Part of a small language model's weights.
Training: a variant of Adam for these matrices, 117M tokens.
Each number is 200 + 30 x the weight over the matrix's rms, rounded and kept within 0 to 999. Layers, rows and columns count from 0.

# down: layer 3 MLP down (transposed), 512x128, rms 0.145, rows 324-350, columns 0-127
# up: layer 3 MLP up, 512x128, rms 0.151, rows 325-351, columns 0-127
down324,122,215,160,239,161,204,211,216,203,199,148,167,176,206,230,166,198,214,189,185,209,195,231,180,219,225,214,187,208,146,208,185,223,203,185,167,225,217,142,162,180,225,160,234,165,203,215,208,243,178,184,178,241,208,181,211,207,229,218,175,198,144,182,180,201,216,267,158,147,166,148,248,206,182,183,176,160,161,187,200,173,172,228,194,152,200,216,205,219,247,178,138,168,219,190,237,214,228,230,192,206,150,255,196,167,211,173,198,184,174,135,197,193,208,188,158,202,228,149,153,182,208,197,161,193,167,220,195
up325,295,148,192,208,173,202,252,185,192,251,152,229,169,196,222,153,173,161,153,193,202,196,209,217,146,222,231,215,186,197,191,187,181,213,201,236,215,202,204,147,160,241,163,168,165,223,164,223,257,195,187,180,243,256,266,246,228,226,223,205,186,182,185,220,219,207,207,200,179,211,207,168,218,224,214,209,237,178,236,222,208,255,231,225,203,171,201,182,144,238,270,209,206,198,286,233,151,232,247,186,212,226,196,239,186,210,178,131,180,181,205,198,177,192,183,195,246,239,168,235,181,196,273,177,97,173,167,149
down325,175,253,172,209,193,231,205,195,223,145,153,222,152,236,210,203,229,191,230,179,190,187,211,193,186,225,256,234,221,215,191,213,216,256,183,206,153,177,238,181,246,193,191,133,227,146,186,204,242,172,240,202,162,221,196,166,212,249,191,225,196,215,251,211,171,172,201,148,202,215,174,171,225,196,184,194,185,268,236,237,211,269,171,176,260,215,159,245,125,206,169,111,202,254,175,159,249,170,264,199,190,177,224,159,233,152,178,225,198,199,235,147,185,202,269,189,264,201,194,221,168,224,207,272,126,228,187,207
up326,211,215,202,154,212,194,229,175,189,204,264,194,178,150,198,195,213,192,283,283,199,207,201,175,163,185,240,200,191,212,234,214,198,237,162,226,210,275,280,218,182,213,176,268,205,174,170,204,190,195,169,188,202,241,185,220,217,209,230,163,142,223,245,147,174,218,184,130,265,200,173,232,161,214,264,209,293,267,227,176,197,131,236,194,174,176,187,158,200,194,235,245,170,210,195,171,204,173,169,265,195,191,234,230,198,187,252,168,171,215,231,184,164,182,206,171,226,155,216,241,193,149,189,195,186,164,151,144
down326,154,216,166,185,211,145,244,197,196,217,175,153,183,192,151,144,190,145,137,178,250,205,166,161,154,234,251,224,204,200,167,248,183,221,156,191,190,247,140,196,246,243,221,228,202,168,222,203,195,251,249,171,238,221,179,229,186,238,193,185,231,176,209,221,176,207,161,150,149,180,232,207,164,199,221,205,215,198,151,182,216,170,198,195,218,159,118,269,185,179,308,206,244,236,174,222,198,227,220,208,179,181,177,150,218,254,191,186,240,212,186,182,125,183,171,243,208,194,210,206,204,201,223,232,242,227,176,214
up327,219,172,183,160,200,215,210,119,227,188,252,213,162,184,188,204,180,160,186,170,197,235,218,198,170,178,181,239,188,207,166,209,242,244,181,147,172,227,182,221,230,216,183,184,225,223,227,215,227,232,241,194,240,191,169,192,202,195,200,230,202,152,209,188,232,204,164,214,153,205,163,132,225,202,237,224,214,229,248,188,210,181,215,227,135,187,201,176,183,165,200,174,196,166,223,204,182,201,217,225,227,272,200,239,154,240,174,192,203,193,216,230,180,223,218,175,253,192,210,260,181,230,204,260,153,216,213,235
down327,160,215,172,213,221,212,180,271,197,168,208,186,171,187,213,209,197,206,177,192,255,237,189,201,255,214,192,243,228,204,164,170,201,181,222,224,201,188,256,240,189,175,221,188,187,183,199,204,201,167,124,204,245,211,216,184,228,222,194,181,234,232,216,230,249,176,245,261,118,210,244,252,173,154,193,180,192,216,148,196,219,210,181,120,188,228,222,179,212,188,212,245,262,187,241,189,245,189,184,144,191,220,197,178,222,171,198,178,195,186,233,213,181,174,198,157,188,197,232,221,193,186,212,212,161,173,190,208
up328,245,192,235,170,173,201,220,180,228,238,199,167,176,203,201,190,215,192,191,189,188,203,217,261,183,178,136,190,237,229,168,187,145,227,207,169,157,239,154,182,132,183,194,214,213,198,127,218,200,244,253,184,211,156,199,229,176,191,182,262,170,210,240,141,195,243,247,221,189,148,174,204,178,131,196,207,227,267,181,187,197,148,189,239,218,203,225,229,231,198,144,194,229,172,233,195,207,221,167,184,232,238,193,211,200,244,167,159,171,201,154,153,236,188,246,200,252,181,173,177,157,179,215,217,230,172,199,170
down328,128,245,147,167,191,234,201,190,176,189,230,158,186,193,197,182,191,195,181,172,230,166,216,241,243,181,228,173,202,161,179,179,225,260,240,213,178,237,243,161,204,198,255,260,166,236,258,188,252,178,200,189,203,237,197,213,183,208,189,214,163,218,204,236,187,178,175,176,157,247,175,189,242,269,161,191,200,194,205,205,191,231,165,159,193,197,234,186,206,170,165,175,187,192,193,193,171,280,224,178,187,240,205,244,226,159,177,226,167,205,212,107,235,211,136,158,158,213,214,148,232,205,216,182,209,197,205,203
up329,216,204,164,182,257,220,195,178,209,219,209,188,192,200,190,165,139,197,235,196,230,170,229,248,173,188,229,216,190,240,170,233,204,259,181,268,172,190,245,207,154,219,224,229,225,217,199,183,157,185,186,198,198,212,147,262,190,190,186,154,189,187,245,168,161,234,171,147,230,185,189,200,212,153,208,238,277,225,171,262,184,206,206,198,220,254,176,189,196,177,240,195,188,228,239,133,156,212,250,229,199,262,228,207,225,211,211,180,223,192,236,182,219,193,196,186,184,199,134,222,158,210,239,206,152,178,174,241
down329,154,187,96,190,194,160,185,199,193,173,189,194,133,203,206,172,169,182,187,170,148,209,222,256,204,256,241,198,161,178,225,172,220,148,229,147,190,245,152,176,153,218,207,210,216,191,206,201,181,215,196,143,166,213,209,224,173,197,186,224,201,191,171,236,186,200,233,206,172,208,192,235,161,218,273,193,201,221,241,240,194,233,156,237,191,184,181,252,180,197,203,186,170,185,159,181,151,194,193,266,196,217,194,227,227,211,189,222,187,195,205,157,214,211,188,262,183,286,182,211,181,213,222,252,174,183,233,194
up330,211,202,171,210,206,227,214,203,176,179,240,198,160,196,268,249,203,156,234,206,137,179,213,201,136,172,243,170,196,199,223,171,169,223,162,226,186,214,191,153,188,200,253,232,186,178,191,188,189,207,187,196,266,170,207,242,245,175,202,164,212,255,202,147,194,168,192,224,165,228,195,243,142,184,197,239,213,242,206,200,205,170,213,173,201,163,172,188,190,187,214,297,208,210,182,230,160,195,185,219,196,191,203,198,199,208,176,192,188,148,181,163,180,198,241,152,154,210,185,201,222,253,163,211,167,227,207,238
down330,129,174,224,181,234,197,234,189,233,223,166,212,204,244,194,197,233,165,205,195,170,199,198,193,190,250,120,230,214,214,198,221,235,199,182,179,196,215,209,183,165,204,220,218,200,172,188,238,258,158,226,248,118,153,225,183,195,184,217,226,169,194,187,204,204,212,198,209,165,241,219,186,184,152,228,167,208,202,212,176,186,204,198,272,163,233,223,218,149,217,232,176,221,163,195,203,198,175,214,251,226,235,186,169,249,235,207,197,172,208,252,207,216,198,208,195,112,206,222,181,235,199,228,195,224,208,169,188
up331,235,212,171,231,240,216,215,169,143,182,174,203,163,205,243,211,232,227,223,193,188,214,197,252,157,138,237,198,207,208,210,206,250,208,168,239,153,194,221,171,184,173,200,200,190,179,199,159,229,230,138,197,212,219,191,188,204,201,193,222,171,212,220,189,225,226,142,212,211,184,189,179,191,150,187,208,238,206,164,258,193,161,190,160,225,204,203,203,261,195,237,189,192,248,232,202,161,182,167,227,197,203,224,228,234,171,183,214,173,216,165,194,191,223,215,147,204,269,161,254,162,154,141,256,208,261,174,168
down331,208,247,180,219,187,200,228,232,191,240,224,185,191,215,127,204,175,208,216,210,251,220,146,176,240,197,188,240,246,155,188,253,173,192,226,169,224,134,226,199,183,218,220,178,222,201,215,214,246,239,196,255,186,213,167,153,217,182,219,181,168,169,236,205,221,194,236,224,219,219,220,216,160,169,221,194,172,235,145,210,205,164,204,173,232,191,212,263,163,183,226,197,182,258,125,145,207,193,194,188,194,199,222,170,184,180,203,200,232,203,228,172,191,190,155,171,217,173,161,150,161,222,228,234,258,211,201,231
up332,221,203,182,192,205,236,200,208,222,239,276,246,206,146,169,237,197,230,229,214,219,159,178,196,230,199,175,198,207,241,167,201,193,185,230,251,158,242,157,228,243,189,215,288,155,187,229,212,155,180,211,185,195,197,197,207,172,220,168,240,207,205,161,195,169,183,242,241,208,237,167,144,193,184,157,149,254,271,246,274,193,181,156,241,165,210,219,192,207,165,221,220,289,135,233,219,208,236,175,208,185,167,260,150,203,155,225,207,196,150,185,203,214,182,198,158,227,221,144,151,251,173,186,170,202,167,146,209
down332,151,136,186,187,184,196,150,200,241,226,182,148,197,262,152,195,217,164,184,180,146,209,201,132,188,202,196,229,219,218,242,180,166,210,198,179,233,198,235,219,251,222,279,151,168,252,278,186,197,169,243,164,271,218,208,189,202,177,145,199,150,264,218,147,226,231,216,201,172,189,208,232,208,164,237,160,140,241,209,241,173,152,227,222,266,152,224,238,176,230,226,248,204,182,235,232,210,227,150,210,203,198,227,181,205,201,179,171,210,184,128,212,173,239,192,157,225,213,200,186,208,223,209,161,162,197,207,176
up333,253,199,181,236,197,186,146,173,179,206,224,219,147,212,183,143,179,189,188,203,245,157,236,189,189,250,181,142,185,169,202,210,172,193,214,168,202,213,227,242,233,212,176,161,224,212,245,259,170,201,174,208,271,222,213,193,233,214,179,200,205,160,171,161,247,186,194,170,189,220,212,211,199,193,203,230,188,180,178,223,132,118,202,175,194,189,196,180,226,132,215,161,197,167,233,218,214,218,226,165,167,172,211,207,191,201,209,188,206,196,198,210,99,209,201,248,220,226,154,204,182,178,189,200,191,185,153,164
down333,162,203,184,182,232,147,210,234,265,143,171,191,162,214,165,210,221,270,163,207,191,198,211,190,199,228,157,229,208,195,240,193,165,191,194,199,207,187,224,109,198,182,186,140,135,208,207,178,203,196,203,210,205,154,168,231,239,206,239,252,224,234,145,198,165,195,162,193,191,159,160,172,238,225,207,178,206,198,219,237,100,188,193,228,230,197,170,224,214,220,159,187,177,178,203,168,191,234,221,162,217,216,219,200,168,244,208,175,186,215,170,186,208,233,193,165,154,216,201,184,254,178,208,117,197,215,179,214
up334,219,128,192,259,168,194,187,234,168,239,217,221,137,205,170,180,197,156,229,155,229,197,152,148,177,196,102,140,150,187,229,238,192,180,180,187,213,184,186,203,209,164,213,184,197,207,239,244,234,250,234,191,218,172,245,211,186,196,199,240,233,215,159,171,210,203,222,165,197,186,182,210,216,176,212,170,189,241,180,219,270,204,242,228,217,233,187,197,245,155,198,235,194,192,250,190,235,153,169,170,162,202,192,177,116,189,178,126,166,210,234,193,129,211,249,207,174,179,177,258,203,193,211,196,181,206,156,206
down334,150,178,203,222,201,175,160,202,254,192,158,201,221,203,212,166,180,175,242,130,208,221,193,199,172,185,193,232,209,233,176,195,191,193,206,161,190,199,175,247,163,171,224,182,192,126,239,140,173,211,246,201,183,155,189,214,258,226,234,170,208,280,186,172,185,170,228,194,175,180,157,218,252,224,165,228,225,203,230,251,197,149,182,240,152,183,183,205,238,213,309,183,248,211,219,211,238,247,174,220,184,219,192,215,180,158,198,142,172,254,166,204,226,181,202,196,161,224,238,174,250,153,197,164,215,190,182,234
up335,217,218,213,244,221,213,194,213,211,200,196,170,180,177,214,196,184,188,216,279,194,204,209,161,187,214,211,170,225,177,184,177,231,202,265,229,206,194,252,212,213,181,191,196,187,176,232,206,192,175,239,210,222,222,164,239,227,180,223,194,245,143,175,167,199,203,221,236,201,208,176,158,158,150,147,224,177,170,140,216,173,214,203,195,224,205,211,196,209,167,194,204,247,202,210,248,156,231,202,272,187,175,205,177,220,173,168,166,209,186,186,195,167,232,179,115,206,151,198,259,204,183,165,171,195,142,166,222
down335,181,197,190,227,185,231,167,215,208,239,170,205,185,197,169,223,161,175,161,194,196,217,243,180,239,225,244,205,215,178,211,197,233,172,188,170,236,183,212,203,174,216,191,202,179,171,260,220,201,147,198,208,157,268,155,133,202,213,237,209,212,200,186,213,171,163,243,228,211,193,209,217,199,155,236,169,160,208,204,219,161,184,155,225,221,193,232,198,218,192,124,207,198,169,206,208,219,188,181,149,261,193,255,247,216,228,208,245,184,192,178,223,189,250,212,187,203,232,214,140,231,192,226,145,177,157,231,206
up336,229,174,262,251,224,183,187,219,242,163,235,245,216,268,226,168,233,153,219,181,230,234,204,192,166,169,222,207,230,214,205,232,198,216,271,210,189,211,203,269,220,238,190,203,222,232,253,254,153,233,219,167,256,158,218,263,226,241,155,203,198,200,186,150,191,243,219,188,177,204,197,207,194,204,204,203,169,163,207,195,149,205,217,222,170,213,241,173,266,173,193,189,214,159,251,173,199,188,202,192,179,209,230,248,204,221,207,166,196,184,242,182,201,164,202,203,196,185,173,200,251,182,179,215,198,225,220,216
down336,112,222,180,215,196,206,127,235,197,236,209,168,208,233,229,211,175,243,189,187,166,191,212,228,227,219,214,201,181,229,220,253,173,177,204,175,208,240,246,227,158,215,162,158,235,197,247,221,200,199,218,238,220,204,167,205,221,216,147,231,155,217,165,199,214,133,224,221,183,168,170,247,209,198,183,129,220,228,234,181,181,209,168,212,172,201,205,236,277,187,173,210,171,161,212,159,203,147,235,240,195,195,198,191,198,222,188,184,197,186,232,166,262,200,243,188,197,174,194,229,234,239,178,188,223,183,266,178
up337,231,172,185,167,168,204,222,123,212,216,259,221,203,225,180,228,177,190,232,227,179,249,154,160,210,209,174,176,171,224,197,156,157,274,257,219,190,181,193,205,228,191,168,217,152,252,168,200,226,210,197,167,143,183,203,200,195,168,240,189,205,154,181,159,208,182,173,235,224,219,155,232,214,175,224,198,203,163,179,200,190,180,209,219,217,189,188,275,164,230,235,166,208,211,196,178,164,204,206,214,195,222,158,177,189,181,210,204,174,212,194,227,133,192,164,146,208,186,214,182,230,229,173,205,172,274,133,241
down337,215,204,175,230,202,216,225,168,205,190,287,204,212,188,203,270,154,203,157,244,179,235,207,161,173,248,231,194,232,216,147,166,167,207,169,204,239,192,202,164,187,207,193,145,148,167,174,184,224,219,136,214,216,189,227,168,190,281,189,205,186,214,206,161,202,198,164,151,152,147,154,232,201,175,196,227,198,202,214,223,183,231,236,251,231,228,186,146,179,254,230,223,162,193,235,185,212,235,170,227,226,176,206,173,205,195,245,167,143,155,198,245,222,203,206,185,217,215,222,184,157,242,226,197,143,183,224,202
up338,257,214,202,178,220,238,170,223,216,193,210,213,190,203,179,203,179,212,189,242,181,222,194,161,173,220,176,194,171,201,245,179,205,168,174,177,213,193,168,178,187,234,195,177,212,227,173,214,213,154,157,137,218,249,201,214,180,170,217,221,180,160,171,164,215,238,205,172,215,210,227,161,206,213,205,161,229,181,190,191,211,215,213,225,200,185,223,167,184,202,215,186,211,224,270,211,183,184,245,243,202,172,165,184,188,210,126,170,217,185,156,219,156,193,245,177,252,219,164,189,217,185,189,188,153,174,167,168
down338,157,215,213,223,228,204,193,247,239,194,168,236,165,199,179,184,233,232,182,217,218,214,194,200,169,223,202,158,245,131,175,199,250,234,170,226,201,249,224,229,202,234,192,183,195,199,175,249,232,225,241,205,169,176,209,204,223,219,244,197,209,250,155,236,156,168,228,234,174,158,224,186,187,200,223,211,246,215,218,219,204,211,199,178,206,185,235,151,179,222,199,188,150,193,212,223,225,221,209,194,160,203,174,195,246,183,203,211,189,218,197,145,159,201,201,217,195,216,186,231,182,277,214,198,216,174,191,141
up339,200,176,192,184,229,227,189,191,178,181,247,216,158,204,226,176,217,175,218,205,175,206,182,183,178,179,219,169,186,228,202,228,220,181,206,188,232,179,253,197,247,172,228,170,175,201,198,184,220,153,177,198,219,209,212,202,195,241,221,203,194,232,198,216,162,230,223,174,180,174,174,179,189,123,247,203,207,211,187,219,213,234,252,209,191,209,221,247,251,178,187,205,205,215,249,176,185,210,164,228,218,201,217,185,150,245,190,182,208,180,204,203,202,192,231,223,205,215,164,178,169,161,206,172,213,215,126,204
down339,132,222,210,218,218,223,146,185,162,170,163,249,169,225,204,217,194,222,180,203,204,206,151,207,244,185,251,248,178,186,197,197,214,254,159,173,176,156,152,224,238,219,233,203,157,189,245,169,164,214,158,176,187,202,202,190,243,191,179,156,195,229,150,223,177,169,199,171,188,231,195,174,221,174,201,200,222,207,223,234,187,217,233,216,174,214,191,237,143,206,207,171,155,175,225,243,204,201,166,196,191,179,251,206,214,188,232,219,226,190,203,203,203,210,176,222,211,192,189,159,191,222,230,173,221,226,204,220
up340,228,207,210,211,246,169,253,208,193,171,180,221,157,219,149,140,196,198,170,208,166,162,187,214,183,181,212,223,179,216,188,216,194,258,148,209,201,223,144,224,166,202,251,185,184,199,168,184,245,223,235,179,209,194,231,187,261,228,190,171,168,175,207,193,175,216,174,238,236,150,207,183,158,199,217,232,218,175,179,197,240,175,200,248,204,149,189,210,224,181,252,265,233,160,220,156,199,241,196,225,171,189,237,214,193,216,180,193,195,187,241,189,177,161,197,224,221,221,210,229,228,153,227,181,262,204,215,249
down340,122,252,201,193,250,192,195,227,275,149,228,220,199,184,255,219,159,168,176,191,225,172,212,203,196,200,203,186,186,147,198,187,204,243,180,194,202,178,181,172,165,265,138,184,239,221,219,200,251,162,206,169,209,174,187,240,196,211,168,161,164,223,158,161,160,196,205,212,249,187,201,179,200,256,189,223,214,223,169,197,194,216,234,216,186,168,255,207,170,218,177,190,195,207,169,248,216,176,236,158,199,200,234,177,203,194,200,180,212,178,255,206,206,221,177,169,192,214,175,182,173,187,232,251,208,225,255,211
up341,238,188,182,137,229,227,227,186,216,194,193,232,153,158,184,182,213,199,255,203,245,164,209,244,209,193,181,212,205,198,166,186,231,180,234,201,210,265,254,210,242,212,156,212,177,196,195,182,175,213,174,226,190,185,184,198,185,196,161,201,193,177,190,157,255,205,185,193,180,215,127,222,144,206,196,170,224,228,197,206,231,165,196,203,159,184,228,210,177,240,177,212,246,211,225,217,198,190,223,202,260,204,186,190,189,200,163,189,224,209,278,173,218,203,190,196,209,214,203,174,241,189,173,167,166,224,194,229
down341,189,190,156,152,247,207,214,194,190,171,197,205,203,137,165,210,193,183,217,198,238,260,172,243,209,215,252,203,197,223,191,229,248,169,154,187,206,222,220,172,172,204,181,200,184,161,224,164,195,161,196,169,203,213,237,172,169,188,217,263,153,225,179,211,222,197,184,156,169,195,203,162,200,210,217,140,239,225,195,195,191,197,156,203,172,219,187,218,140,130,166,264,258,189,212,204,189,194,184,213,164,197,187,209,213,214,254,171,192,179,210,200,179,192,231,218,211,236,219,193,157,204,194,198,200,201,220,195
up342,227,158,210,228,227,214,193,228,209,265,270,194,189,170,211,158,209,167,256,174,261,193,206,220,236,142,147,202,176,243,224,256,265,189,189,206,212,225,228,221,169,197,175,254,234,194,148,227,157,183,187,162,230,205,212,190,238,161,243,160,203,228,235,220,205,225,215,159,194,222,180,231,151,231,261,233,206,229,212,190,229,232,256,158,266,229,244,204,196,172,233,212,249,152,245,270,229,164,182,191,201,239,228,197,205,211,215,163,202,202,220,209,184,169,158,260,173,161,184,197,161,186,230,166,170,228,155,169
down342,184,181,264,225,209,216,197,193,160,243,173,196,170,174,194,201,192,179,215,183,211,177,167,191,220,226,244,235,149,221,240,207,188,181,212,244,207,189,197,178,177,157,218,220,205,202,248,148,183,166,203,179,157,159,238,196,219,200,269,208,185,210,231,271,213,214,169,213,207,121,220,235,258,179,208,266,205,191,200,179,223,274,98,174,172,185,174,192,197,138,217,153,178,238,229,241,195,231,210,153,230,208,215,225,230,215,168,168,220,131,234,201,189,192,168,218,184,254,183,187,182,146,219,232,213,145,159,235
up343,249,157,203,175,238,151,230,127,224,254,194,208,145,197,199,160,203,144,150,190,230,221,202,236,209,214,203,188,157,171,218,208,200,234,252,195,162,184,235,238,143,207,212,162,244,279,127,225,219,230,239,232,194,177,235,248,234,147,124,174,166,141,214,114,209,177,223,220,163,219,211,205,214,201,168,199,226,178,197,180,153,153,195,212,214,170,214,203,146,199,270,224,198,134,256,137,179,215,186,225,153,261,193,205,220,205,229,207,192,148,252,172,211,194,210,174,241,176,190,244,169,204,207,263,224,216,98,152
down343,215,186,172,252,229,256,201,224,157,236,223,142,182,220,174,208,221,208,203,146,176,181,226,237,185,167,217,188,228,195,169,186,137,228,155,200,201,213,241,158,163,201,201,196,231,164,220,201,155,260,201,194,237,147,155,173,193,211,222,237,194,216,250,215,188,185,162,254,184,180,183,224,190,252,168,143,284,213,180,210,159,124,227,222,208,218,200,196,219,190,181,175,215,179,253,168,185,200,259,150,126,191,211,145,220,217,196,170,250,204,231,101,243,207,174,147,221,184,150,239,300,223,221,184,193,216,281,160
up344,229,208,201,171,147,190,166,204,235,200,185,217,197,254,162,236,184,204,182,229,163,183,216,201,134,196,275,235,176,177,186,218,154,252,200,241,204,246,189,192,177,179,164,170,256,169,192,243,236,243,168,176,193,243,143,150,193,179,211,219,167,207,135,163,254,211,183,180,214,119,147,164,206,204,222,208,261,246,135,231,217,138,163,228,160,241,176,236,216,224,202,203,263,204,251,189,201,170,152,207,166,231,225,207,218,196,207,205,165,166,170,209,156,226,182,191,131,206,158,231,158,175,220,190,157,221,178,206
down344,177,262,232,251,154,174,190,195,198,240,226,232,178,180,218,190,152,221,164,138,146,191,189,199,215,228,199,206,222,212,197,248,191,164,205,205,189,209,210,140,108,256,252,159,245,198,192,196,213,182,133,172,222,234,171,201,224,193,185,247,166,207,245,211,227,214,199,224,210,204,202,199,194,203,199,209,169,166,155,244,190,224,206,192,215,167,290,195,131,150,215,223,230,173,171,185,202,120,241,196,255,163,207,189,219,145,205,142,191,192,217,216,214,181,132,144,170,142,211,154,204,161,200,221,196,231,182,240
up345,226,225,183,166,169,218,229,188,228,238,176,223,166,187,205,189,199,202,198,193,205,152,232,206,183,216,244,202,239,168,204,178,161,205,177,170,244,199,182,184,227,215,168,187,263,153,212,184,231,221,194,230,225,210,240,200,192,147,208,144,166,142,162,187,198,253,257,180,183,230,174,160,188,180,171,208,204,179,210,192,171,189,194,176,177,219,220,229,249,202,201,171,230,182,204,179,164,199,213,203,181,217,231,202,204,174,182,176,180,233,206,201,95,205,177,202,202,206,182,230,187,212,198,156,212,222,176,220
down345,180,274,159,239,213,199,187,186,228,231,163,211,189,192,240,154,190,179,208,184,196,204,220,205,233,212,212,165,207,221,191,206,204,179,219,168,222,175,209,163,161,196,211,216,201,169,181,155,201,176,218,230,232,234,220,201,171,193,226,169,217,163,258,158,228,226,238,214,153,276,195,196,174,219,168,229,195,192,207,172,174,122,197,185,225,162,208,164,255,182,181,185,217,186,137,212,170,156,165,236,235,205,207,204,204,197,229,214,198,193,173,256,183,223,238,212,210,184,195,208,228,239,153,167,191,194,199,169
up346,232,195,201,189,178,161,162,197,234,215,172,167,215,208,166,225,259,199,210,237,215,160,170,170,178,155,151,189,188,208,184,207,172,224,201,234,158,182,242,175,219,202,204,205,213,192,218,237,234,192,215,210,245,237,223,193,221,163,189,154,161,181,193,209,241,238,161,191,243,220,228,180,150,172,234,208,219,189,179,179,222,203,197,211,229,245,167,161,188,230,138,212,201,185,189,134,202,199,176,243,152,222,202,211,242,231,230,222,205,198,206,183,173,222,152,155,213,244,204,176,164,203,217,165,223,234,174,215
down346,144,202,173,269,191,144,221,196,158,244,141,174,187,160,209,242,168,179,208,174,240,247,177,217,192,164,200,192,184,206,188,177,191,159,247,200,199,178,197,163,214,209,218,207,213,229,227,253,207,244,183,190,199,172,215,232,173,194,168,172,141,196,212,168,180,248,212,213,172,197,198,222,195,211,216,173,153,188,153,233,159,250,252,197,143,226,187,176,208,189,194,203,199,193,179,209,161,232,218,164,117,168,161,171,212,212,193,214,225,237,198,251,192,196,177,228,210,235,194,165,193,220,229,236,186,193,222,205
up347,216,122,201,191,203,282,135,197,161,214,196,220,210,135,212,210,178,161,224,216,210,265,196,231,195,193,207,236,131,236,186,196,179,271,193,196,259,210,191,277,244,198,165,188,185,193,216,235,256,221,167,180,214,171,213,248,177,199,200,198,172,189,185,182,186,194,199,246,166,229,213,153,225,195,258,216,203,182,239,186,222,161,194,202,181,228,198,195,188,156,244,180,233,214,189,176,181,237,173,215,160,264,200,200,188,204,153,147,198,203,240,235,199,206,211,165,218,192,182,211,129,158,192,215,242,202,181,207
down347,158,207,197,172,173,264,172,205,209,197,219,173,219,187,192,172,194,188,181,212,192,187,164,190,183,197,191,243,224,183,229,230,227,209,219,157,161,219,192,208,186,234,205,140,155,165,210,220,223,199,242,213,219,224,247,220,181,190,204,186,155,221,236,237,244,223,211,214,165,242,192,267,233,181,137,246,233,183,259,168,181,198,230,220,150,144,231,173,180,245,230,221,195,183,248,184,190,163,166,181,184,140,203,208,193,194,233,241,208,199,181,246,277,242,204,189,257,183,265,230,233,203,216,209,213,209,141,191
up348,231,230,253,150,162,178,216,206,258,244,239,193,217,170,204,195,195,183,216,206,174,159,239,251,208,160,197,217,228,183,180,212,168,250,226,200,267,190,236,176,214,226,229,225,179,206,206,217,192,199,180,215,192,191,180,164,174,213,194,191,193,228,203,183,161,201,165,219,157,238,158,186,208,215,210,201,187,188,206,197,187,205,206,203,267,219,246,209,205,242,166,223,201,217,230,192,203,240,218,235,157,185,240,199,244,234,223,137,183,204,187,200,218,195,204,232,206,235,193,222,243,202,188,175,185,253,197,198
down348,136,199,180,195,181,188,243,212,145,204,186,213,185,148,195,189,210,170,214,172,170,229,211,215,202,288,170,230,186,162,229,181,195,241,239,189,265,166,231,153,195,237,160,217,168,210,193,192,213,192,214,209,198,228,211,232,129,203,195,217,193,189,173,186,209,220,183,185,146,245,191,217,216,246,187,210,150,224,183,197,207,142,180,177,143,194,177,184,199,210,201,242,188,195,181,247,224,181,153,185,178,201,213,220,252,205,185,192,153,183,165,216,195,221,207,238,205,203,216,206,244,184,213,182,190,176,171,204
up349,217,207,171,228,238,186,223,160,159,234,173,248,209,249,228,215,162,200,258,180,182,241,218,159,191,180,205,211,204,228,169,197,189,194,189,175,199,221,247,258,184,236,173,239,189,236,212,230,205,210,248,193,176,183,221,187,188,183,160,170,242,157,184,210,165,203,163,190,167,184,180,191,202,199,171,148,206,160,221,228,182,220,243,186,161,187,236,289,175,131,253,208,227,209,188,237,236,196,184,196,188,302,166,207,226,224,169,164,188,218,178,203,225,164,201,165,216,203,163,190,161,205,204,140,147,186,181,164
down349,231,217,205,183,193,221,238,213,203,191,216,174,158,197,216,236,215,160,182,217,210,222,195,153,202,195,158,179,185,191,175,231,147,151,254,227,227,227,210,233,209,162,145,150,229,199,219,129,265,182,164,189,214,190,223,199,157,193,197,210,156,249,208,228,234,216,154,164,181,207,252,187,166,200,218,173,179,215,174,248,170,217,230,207,184,220,176,173,237,243,168,244,160,161,200,168,214,223,238,207,217,228,169,249,214,157,146,159,235,150,216,211,167,221,296,199,230,203,204,192,221,219,197,219,145,183,209,188
up350,217,162,173,105,213,199,198,211,264,235,189,177,211,171,221,186,160,171,222,174,173,233,217,245,227,206,206,170,192,297,201,211,194,193,214,173,181,215,180,225,150,200,206,206,174,238,175,232,214,217,194,230,196,225,190,188,215,191,172,220,220,168,185,204,189,206,249,179,175,190,150,213,159,227,213,143,200,167,212,198,176,139,205,197,223,225,193,255,220,174,193,213,235,217,181,148,190,285,192,250,191,187,227,272,188,203,207,98,230,160,218,196,200,169,185,191,149,184,176,212,204,203,243,199,224,194,190,183
down350,150,210,179,215,253,177,198,216,205,227,162,210,187,223,170,179,232,176,152,205,253,173,214,210,148,223,149,138,216,207,217,237,224,247,144,134,195,224,195,182,250,258,201,206,185,149,196,200,214,226,159,222,185,158,198,177,204,216,140,205,207,220,250,198,170,204,208,183,205,196,178,205,142,213,274,178,178,193,195,238,198,169,204,206,223,199,176,234,197,207,202,253,154,172,206,136,224,201,191,203,172,238,220,213,205,194,187,143,176,230,212,146,174,205,192,230,195,195,181,252,242,213,260,235,221,190,205,192
up351,251,207,196,184,196,171,174,194,170,242,211,176,148,220,180,203,151,173,210,247,187,234,190,152,179,225,186,219,177,187,200,165,162,199,236,237,235,215,164,166,171,232,116,213,235,183,201,206,220,156,220,183,231,144,229,163,214,215,214,197,215,110,193,194,218,162,188,256,217,161,147,159,242,193,195,187,205,163,253,174,270,199,233,237,201,185,236,222,202,222,210,152,173,203,190,205,204,196,177,222,203,242,169,157,222,233,220,136,184,156,194,189,164,178,149,206,168,213,205,157,248,179,218,180,198,204,168,152